Part of a small language model's weights: 146M tokens.
Each number is 500 + 25 x the weight over its row's rms, rounded and kept within 0 to 999. Layers, rows and columns count from 0. Numbers have three digits each. The size before them is the row's rms in percent of the matrix's.

# layer 3 attention query, 96x96, rms 0.114, rows 0-31, columns 0-95
091:456528540484483492523504534493508500479509489505519490495522480537531460496530492479487496496505506525481505522474509486492494499498489521478455520529508497478511515510518528467543518515487485430506490515567517537506483506485540508494468536522507469478534512448504533496447448458502470459
070:500515536509549511464507472532495514505454493510498551489487517454502534513466510493529460483465507521525518440478525495479458471535517506455493490476473505496469507476506518438499497459514502518508528525512475476535536493512514465494497490487549462480505493514535481514509521515511537507
078:490505493468512472533523520486489552473481518503500483527447542456493512547522527529533500488498506494496537508493476552512471486469489513496524552489540460509499537489545528499509506491492495456462499504493470519519453497490505476486513526535513484475460466505492469517519525519490469542
080:468495540496518517448495484505552499488492476559526516504539470490501549487521490487531495476514533522496505498491498535510483488507456526493519488491440455532520533466525537486497482495480487529486516500493469514480491491547490494497490530476496474469496495493527549431502464512500493471
075:539540519474517524489515490491501516480509519516497472507524480474501526483484494495488526546512468492505515464479498499491434524493532471504547483529529521478488530514496468522468481480521482452505528521535505490523494503470488485502538484507528492529508443500457508493509509404494524512
072:492508517522482487514527501485502456525489510525516502460513536487523473482550508526524479500520475504489496528483510509506432447532472486502494484540515478479519460491473539448552487471440499502527532496515495499507467473515506530490556525481513480479517524490497523454503498524522516487
079:530502458521516535510481505518518509508508481478468491468513479497505471511483444502536495546488477514485493532521476508493501522545498507500503498473573553468532500482513497447503456488492489504525547525496522461523483511501480492471529471485458458510508524502435501482489510519523527494
086:501496520515466537496532459500523543491506448487504532493502493484481518475488495497516539530476445522524491488530496519503488477496503472492523497475463484578508507494518506538500498532509529515483483529491497532526466506527545475460547485495461463484443478471505533511480497489482526484
081:534534467495530494497518443500470509534522516495493462504501497442485491491536478511481515492511515452432510477525521486517519513473483501477525458515527514504517495519481539504494484507486504536485467511514499499490457529501509476502477490467488518500478505506559556504501488459488573495
078:501482490465494504505524507474462533565513528546504463506500517535479499542495519531450533516483502478479485499490476475509484494518506525520480534508492523495530481481462512504462502470490505544490439485501523490517490500463528462543466506516528528491521549455508496524511465458498486506
076:506482519488499508544506517539469467497496491503486469429496468477492543494490449461506499491523471522457496471463505491507518534487476505526489487510468526507503517507509528482479521497495477540498521461540503495522540501533490497495514525505503521482477480523482527512478599523527493472
087:468548484486496491480489538505535499445489525468492510556458541510517493494526534527488461513531485453476495548476454513560498485451495494517514510461505465530487493493495507497513514493469505482460516478507520530489484511528498484509467472509525538499509505512529507479488522552481489505
074:508532511480486487502489505513515517543495493531479463469483502509542512475506504447477511516456482456493501516522502504475537492508547518525492519495508537495497501501476493513486501510494482502511536556484455547492442505499495459509524449530529494496481508469531501487556476518467450455
070:533547488512515508531480541484483474504429511479509516525486514497469471504484478468517500490486487478482497512514521534517473497502538514513501482518497538499476494482540534560475499488477474472476526501498508478467550496525512527491470529494512521509497513456531478525475512450453541547
068:504476503457485468474512493505532491494501518542481522541468469502476529482522496507550460482490499494474497535558463522448495519450515490486506522501502523489483550455482522512450516551524505530444518500471484508495502527484499465532546512477497525519484504482526497489492494482498499485
073:508547457523516462497491504529455468519485507486481496507535511471516510474516509495463525510488511467534485527513450490485439491565511522532515479526527493523476522480479540486480469522530502502537515463545464520488478499547529469468517496503493503505482496484484523504490503496483483552
068:460500505484512527490495509473482516499502505539486498565508479485469525491519518480494534433530504521517461495529420458485509531464443491485492505507539470502538518495495515507503483494474476505481479520517492514471509463506471463541484491504482503473494529541492525519532524491487534502
097:508507501522488484471468443530479496507514496488515451532555526499484495485488490522489505503473516481491523501509518515516481509513514542501478500487490519516495510518517514446522475508534503533511546517433547513495545473486499512489515503451483480507481580471457496466484535515504486471
083:505486490483459503493492515497451480517539512499552511505549522510542476482484542484501460457492496513490542495488517527513475433530486487452508556496510525488505487520481497502550489521503518507495492495533506463508524466491519500501496471440476494501486480525483522483466522558518498510
078:492493505447458516463545510525489502511451437500483490486521526515483526518471513471512467524513462558490523458492458535482499528509527486493488514517548531540456499510504480503530509518479494485484511469499460505494542485532519479521481497488482519533513476507504510510478545497535499472
073:477491531478441497522531487472466491534521504553521503522559510488484469489477507521515479486561499480479498492471500518534539522505520505496512511505506543488510534483493470508499493484489501474491487465448516510518495474563499498457514522500541526508453470485503472480522475525456518488
075:524529529496482516452490498517470518525523465485472525475527512486502556516467507458526515479477493502504522488525490505459501543496492487468492509451504531574520502465461500515483470466495492483531499539497502497508486512494471547490516544502464465518474495511485466480469521496501553507
082:479482516522516491462509490534445477487510472500490507473521523538535461499492560446485479503525496546493530467476496481462487467494479514479470467499526526539490493531500480504526509505491486455511510497524490500528518476472510554503502538501504520481535497472532491493528473497486511430
077:502475487477434499466526497479487457508530522490466489550488481507551467489486503465511494489487483463489517510531485485515481526475501512500476473494522519487481497554467516502493509539518520516550486555490457490534500538476472490515515492518532482510502459522574504492487501503500495463
085:507512510500494563517529509520521581499505510465534492527564433475453564509531472496499491508471481495507471548495511476495508521515505483466503466485472503469507523514526483482489466499480506515470493510511492475448518516477495495487514499519523499476478476505470506501494496513491533533
076:552522475505492547546521524479510480528528535446486521510516490518490468513487544478506489497515483467501491519470494492472502499490527470447518507455465506517465504496504472461485509479523501520497516441552466501491501480496499490504504542473476523517480456514485492521509539526479457535
078:520478524481484496518542563466490429470523539501506511475463535494521463497510512484516496519525477517515471491466466501500504485465546500509472561505516490458494504483522489495493540503479519495478479518530453506529492479553480519499474505492490515476535479499521493529536461493529494498
077:487496495516491519509509499480523460506464526480446459516502481535526451472494490522469524489490462519455494507520497528518533524490517525501480492498545519460521499511488482494493453529524528488503529494541512532517492515475539512465486509472538493481478468461485483490537503520582483504
074:513511494568468517475521551515470500506457510516475482507508469509483499505489492506476446554518510522501529480495476511495486468472499536473482488527517432504500518522520512534514474526496465497494479500494520510490498490521474530508481513521469503494536467463494556492526500461560521470
066:513529489499506474542485493503559478482513530527494499483466500500463460464534512558521523476486516511475464492501496502484488526505487506494493530546482512531497480525483467494482510464489502544499457522457490485510487495490483510449539546533458515498500476510543499564488497485478533485
075:479478471509502481545513468479498505538488481494508484506548546547493522514517543515489496508493498529479510531502496494438498499488438500506481503517488519498440510501499552449478541493509502489528495451483516488515544500462464538522509453519516511515478542484458505512510503493487509492
086:487522495484504479481528473509508521556449472524509448458549535505484503538486476476441483491488507513461493492501495509467529553523473504493496508524512473508525497538457510513525470483484501536494516513503512471481444462523522500507472470496525485519486527531465482514475519517505539504
# layer 3 attention key, 96x96, rms 0.105, rows 0-31, columns 0-95
095:502486497516516492534492537471465504504472517452460526471500516489479482517475534489450491484493452503507485504524548495472513493492504484505506488518526532535449510545480516489524504503522503519506515458486525481469559521479477519469513492487452528535496523536467490484499550510505441508
074:501490512467507501477513511462501528501514500499496490512549461480459515528504468510527484503539513498543474481480514525501466502494508433514509462543520499487511491479506526504519487510478506468454521492459441533520457507510510486505511481472459488538482503556500485526556523510452516503
093:509510543456498465506537509446525489510493557492518570483503502499539469491526528490514485510466511471500507536483511486475521491471521509467484526523483458531489469516458501496539551467458520472534492506497501494536468500510508516497498534493485480513488479533494476468487477483475479536
083:511485461437471483530478493493496509494480538493498494516465487494474522563502493521469501503490469464523488528527523542501484524499500460517491492541434513490458521522524491533498532520458499481478478475471503473537497497469532520501488471529523532527485487499500484538502527518454493530
076:508493511518500469474521493482531486492567492531448525499494524494518506460505503458498528542527478510509505484488507508507513487530513491514509532485508456552506503499495497543499491498544450460525502505466460538493468433510494470502505529505470480482487495484523495485520470477481435477
080:504519467494485514503500445478497512488500508468502488533531539531507496490496506499481523525461450454471509491503510518487549499486490512489474535502504494521514526512516492555489519538448522500467479467443552503497538497511526507493534484478449520517500546484475473503475524550513499494
094:515534485508508506472528498500454546549533478497475521520518489473495545518477481499512519527508520472487509490466456495475518538495501508506484509489522491490467572481501481510477497529478499494464461492522498488492500530524524486488544511545462465528484445470544500490467459475527495496
089:482472522521423490489557507495485465521500492541478505471502529524495498555479502509496454521493489506456541504488501530477490512509514508514491510518488505528485504489458513514476504480508538467533528480535535486497460513522566473490537450500508493519525469471485510483502491505457487521
094:484448495476521511500446521468497479489527509542480536505492500471497516495472465493532553505500494510481512528498453501492506521482547503496517483506559496507529493482506540522445479534494467458506464515481483520477515552479512468502527497505553509536500483486524483518479458487500488472
078:503532508477543501507523534468511510478507521517477506477477506511526448466503513498480516473485459523496525495555510481440528464500501466488477523485472502470536489519518493496463525514519500502479510523515482511560489484457491482474482532505563534473485485482498459529486523514531506545
082:498488511471548481468489448558474537511539499494449523509494447495444549523536511481499489528440489511498500514505477538507511460483513527516520506481504526532468475472526506524488474523498485533498476541457494501514472484485509485522536492480511517480476531486530488500514513493484502505
086:486490536491484519497505493482517489484500456493530561511497481501512458490510515491515530456507530460519504505502531473519533505457510459452487475464495475500519461512516516485543518501503540522531467504466517507455519526508458561505527543492470493486511517458484508505521475512513539532
083:488483563527446496454495540534494510525541492536518508503531436523514479494484534492468479477540505476472535500477499500517474510499549463477485503512489509529500497515522474510522491496496503480489480510528494454492482497525484530519493525517517457489497465529524517459461523484475452503
082:497534485538471512510500466510466477519463497517486492478489540520500525510496511500498511494514481512494490470528475490527497473470505515493516468527517515461541447539449484553541444506529528490504475531510512502530516481523513504486492500466480504463468429513525466461517498494518538505
077:490487478511461464528477514517471501483497499528466517451491517523528514536484535559506503490504540520469503524473505557495513499504498485478499580505459478491500474518473487509539529493492500450490469529517476485520447481509483528476488553518523524494488488517533489490471484495489521489
073:479502515509452549493480484497554486474464505521478520446528479490523476470506497521502516471493492492501513500482524515513501530474519476569523512549502473498517513536463484557530497520449498498518488511476543498511492489509540460493505505492544500494512494479498507485475439500485501455
076:506475490482496500527523540490499460483512491511471468483455498504507475558489513478520539541546527511506548531499493545496523497463513519532495485519448504479457502508543476482500531523486514507479521500459526505496472462480525477455510521546528492478510541493511489481470481512477514468
112:477497508455529500478498431514508552517477500504493483462491495463499556486494442510522513482492489524500504499518505501548520561512509486517502516492473540507470523523520501496480476512473515517505496540488545480476472526489522494477524473542491443493464492495500496474539510492494552513
095:498532509502553500454515480504562504510477479486513506477508499499510512510512488528521508502498495517476527483508522509522532535498490514498509503469518538491514550512511504499478507490462489527496532504461578491522486528483484486526495489436418498529471519512465507461472500491495496450
084:554513484506493440538518501529521526539507514507506499486495486497448503520533481502497509491508490493477491472508552514473473499498533484554516499476510496455464503506515502506508501460521517503485533484514489499547418539513492528468522523472468496536471494447495498482459488496486515515
081:524495502477544487508459494505520490526526515502537516537451499473525499502514546524522477516475449468504512491502565497532499498497509485486530487488507505511432458502465456502485529456455475504484490501517511482561507494514468527508490487493528489519510477511517470474488515530477502545
072:438510539486472474569536479496512516520512485514486493493481550532524540531479491497504458506514485525486502560496482519481516509513505507524488504518484536509471526514478518466508486502467466454484497466469507518507462504527535522505520481505535440514497497474551487484493516535505500490
093:549489477508534498566505465518478504499484510483511470463518521470525476517473520497506513522518484519501438482501553486486510466540508502513480471484476534470515479505522525489478462495489484525496544448489517461497515497501501492510501466469490526538492523521485518533486560517457478489
086:493498480539478480481435489493491492481485489506473492484520512492486482487472546553483527505569491493552510491479490540495493454499488450488508515508471505477515474514460555498512496489522507470536492522511513474518521496485478527474521566514481491498530534493488508535450521511484493485
085:485470529469476490493512534509518490524503512497493525505452492501508525553475538520505460520533526488497500525501472504486465496523486490477509523525543494535472524499513501511518502497521481531473493537482488535495481501481521449527499478520516522453549491507579475475518443476473467516
079:511553505523487535456468446522458496514510495532533481472540536513520492496505474454506492491515537493476500505497504488506502511539486518525508509483550497542482462465487497497522545502512479516467466488471529516490522485457488511517440497468465516504526557502505510486485487479488538489
082:499467479560511517501512479521494497465513510488515551478472500498520476483533525479491497485494479495503476527496547478485477501520478492479513527474472498473494496484518524509521524483474504498502530484504482527566530473472426560532524494441474529498509531504473509453509505479498469479
079:557471506568501456465465461541533528490498482532493523506517489513494528506513525530511494494508467546501489499529494489466515483480507521469444499510481468519477492493521534426508496509467508497538492502531456531496558509493520501473469518498472497474501498519517523493506496504508503521
080:532527485524491518523499525494486514544464486453480497459511476529483507482527486447486492508462457490480510525487550538466511513510525528492467476534541482487474482505503510485503489534513516495537545508493501496514461509445491502502549494521496515520497472437465506531499533474516489474
075:499489548471494492471467509477496469453522487573485486485464527524523503504498520476527491500502490478455522501492466540504534497542503532490520551453491503484495487465474485516501543527534505486468490483489532479552486473525514513531514493497516475478516501536457469511486480483540484505
087:509529518514512522494504495518543475515462519491496445456487487472503500475544475480468511536477475508493494488495508497516549497438460491516485539504514467477519481472547520491491479510489547529451503524509519527495490528505465474523468506511450465517499510510514507508505493551552492521
088:527497504490519458542508519522540515516517495533477513545465490513499489481517468481470485518490516498471505512549476481454480537477490509488489495491527539487459497514484509523463471533480524526466520506505509505516447525477537513526483481506514422516514533501503453504479473484472462523
# layer 3 attention value, 96x96, rms 0.0959, rows 0-1, columns 0-95
098:512472521498538542471517493461480537528523506480500465496498523479519495500463505508545475486475531462495487515486473536469473522456529500546536506490468497489531446541526525464489498463486452490496506496495503493510524474464524486467510486466501522515551515495523513503506446506470518488
093:503481484493524522546487430482507497472461475530484499499504539514491488503498475500499464518500505506501515501518465512519476483539552463556512498455471444454523491530489550481523493448475513472507517534493509496507499482469523469487528499501483500517518525489543534493503519509519473533
# layer 3 attention output (transposed), 96x96, rms 0.0823, rows 0-1, columns 0-95
091:475521517484491504508420490493544515441460511523511518522494441505498509488542480476488507501491523497514516503510550510536493456517504512521498484515476451475482555473528515523476551500492506480471484491464489506524508539520462505500438532524514498473508518495508481502499526490510503510
083:454493537473484478471507506490513493491489489480505514540476501500495511499533519521512479469550500499487487494476544514541502462469498561487520488481497516512455528488513521500497526512509464512450488460481489510499523511498527502543447478524541542441489531487552500527498467501489509464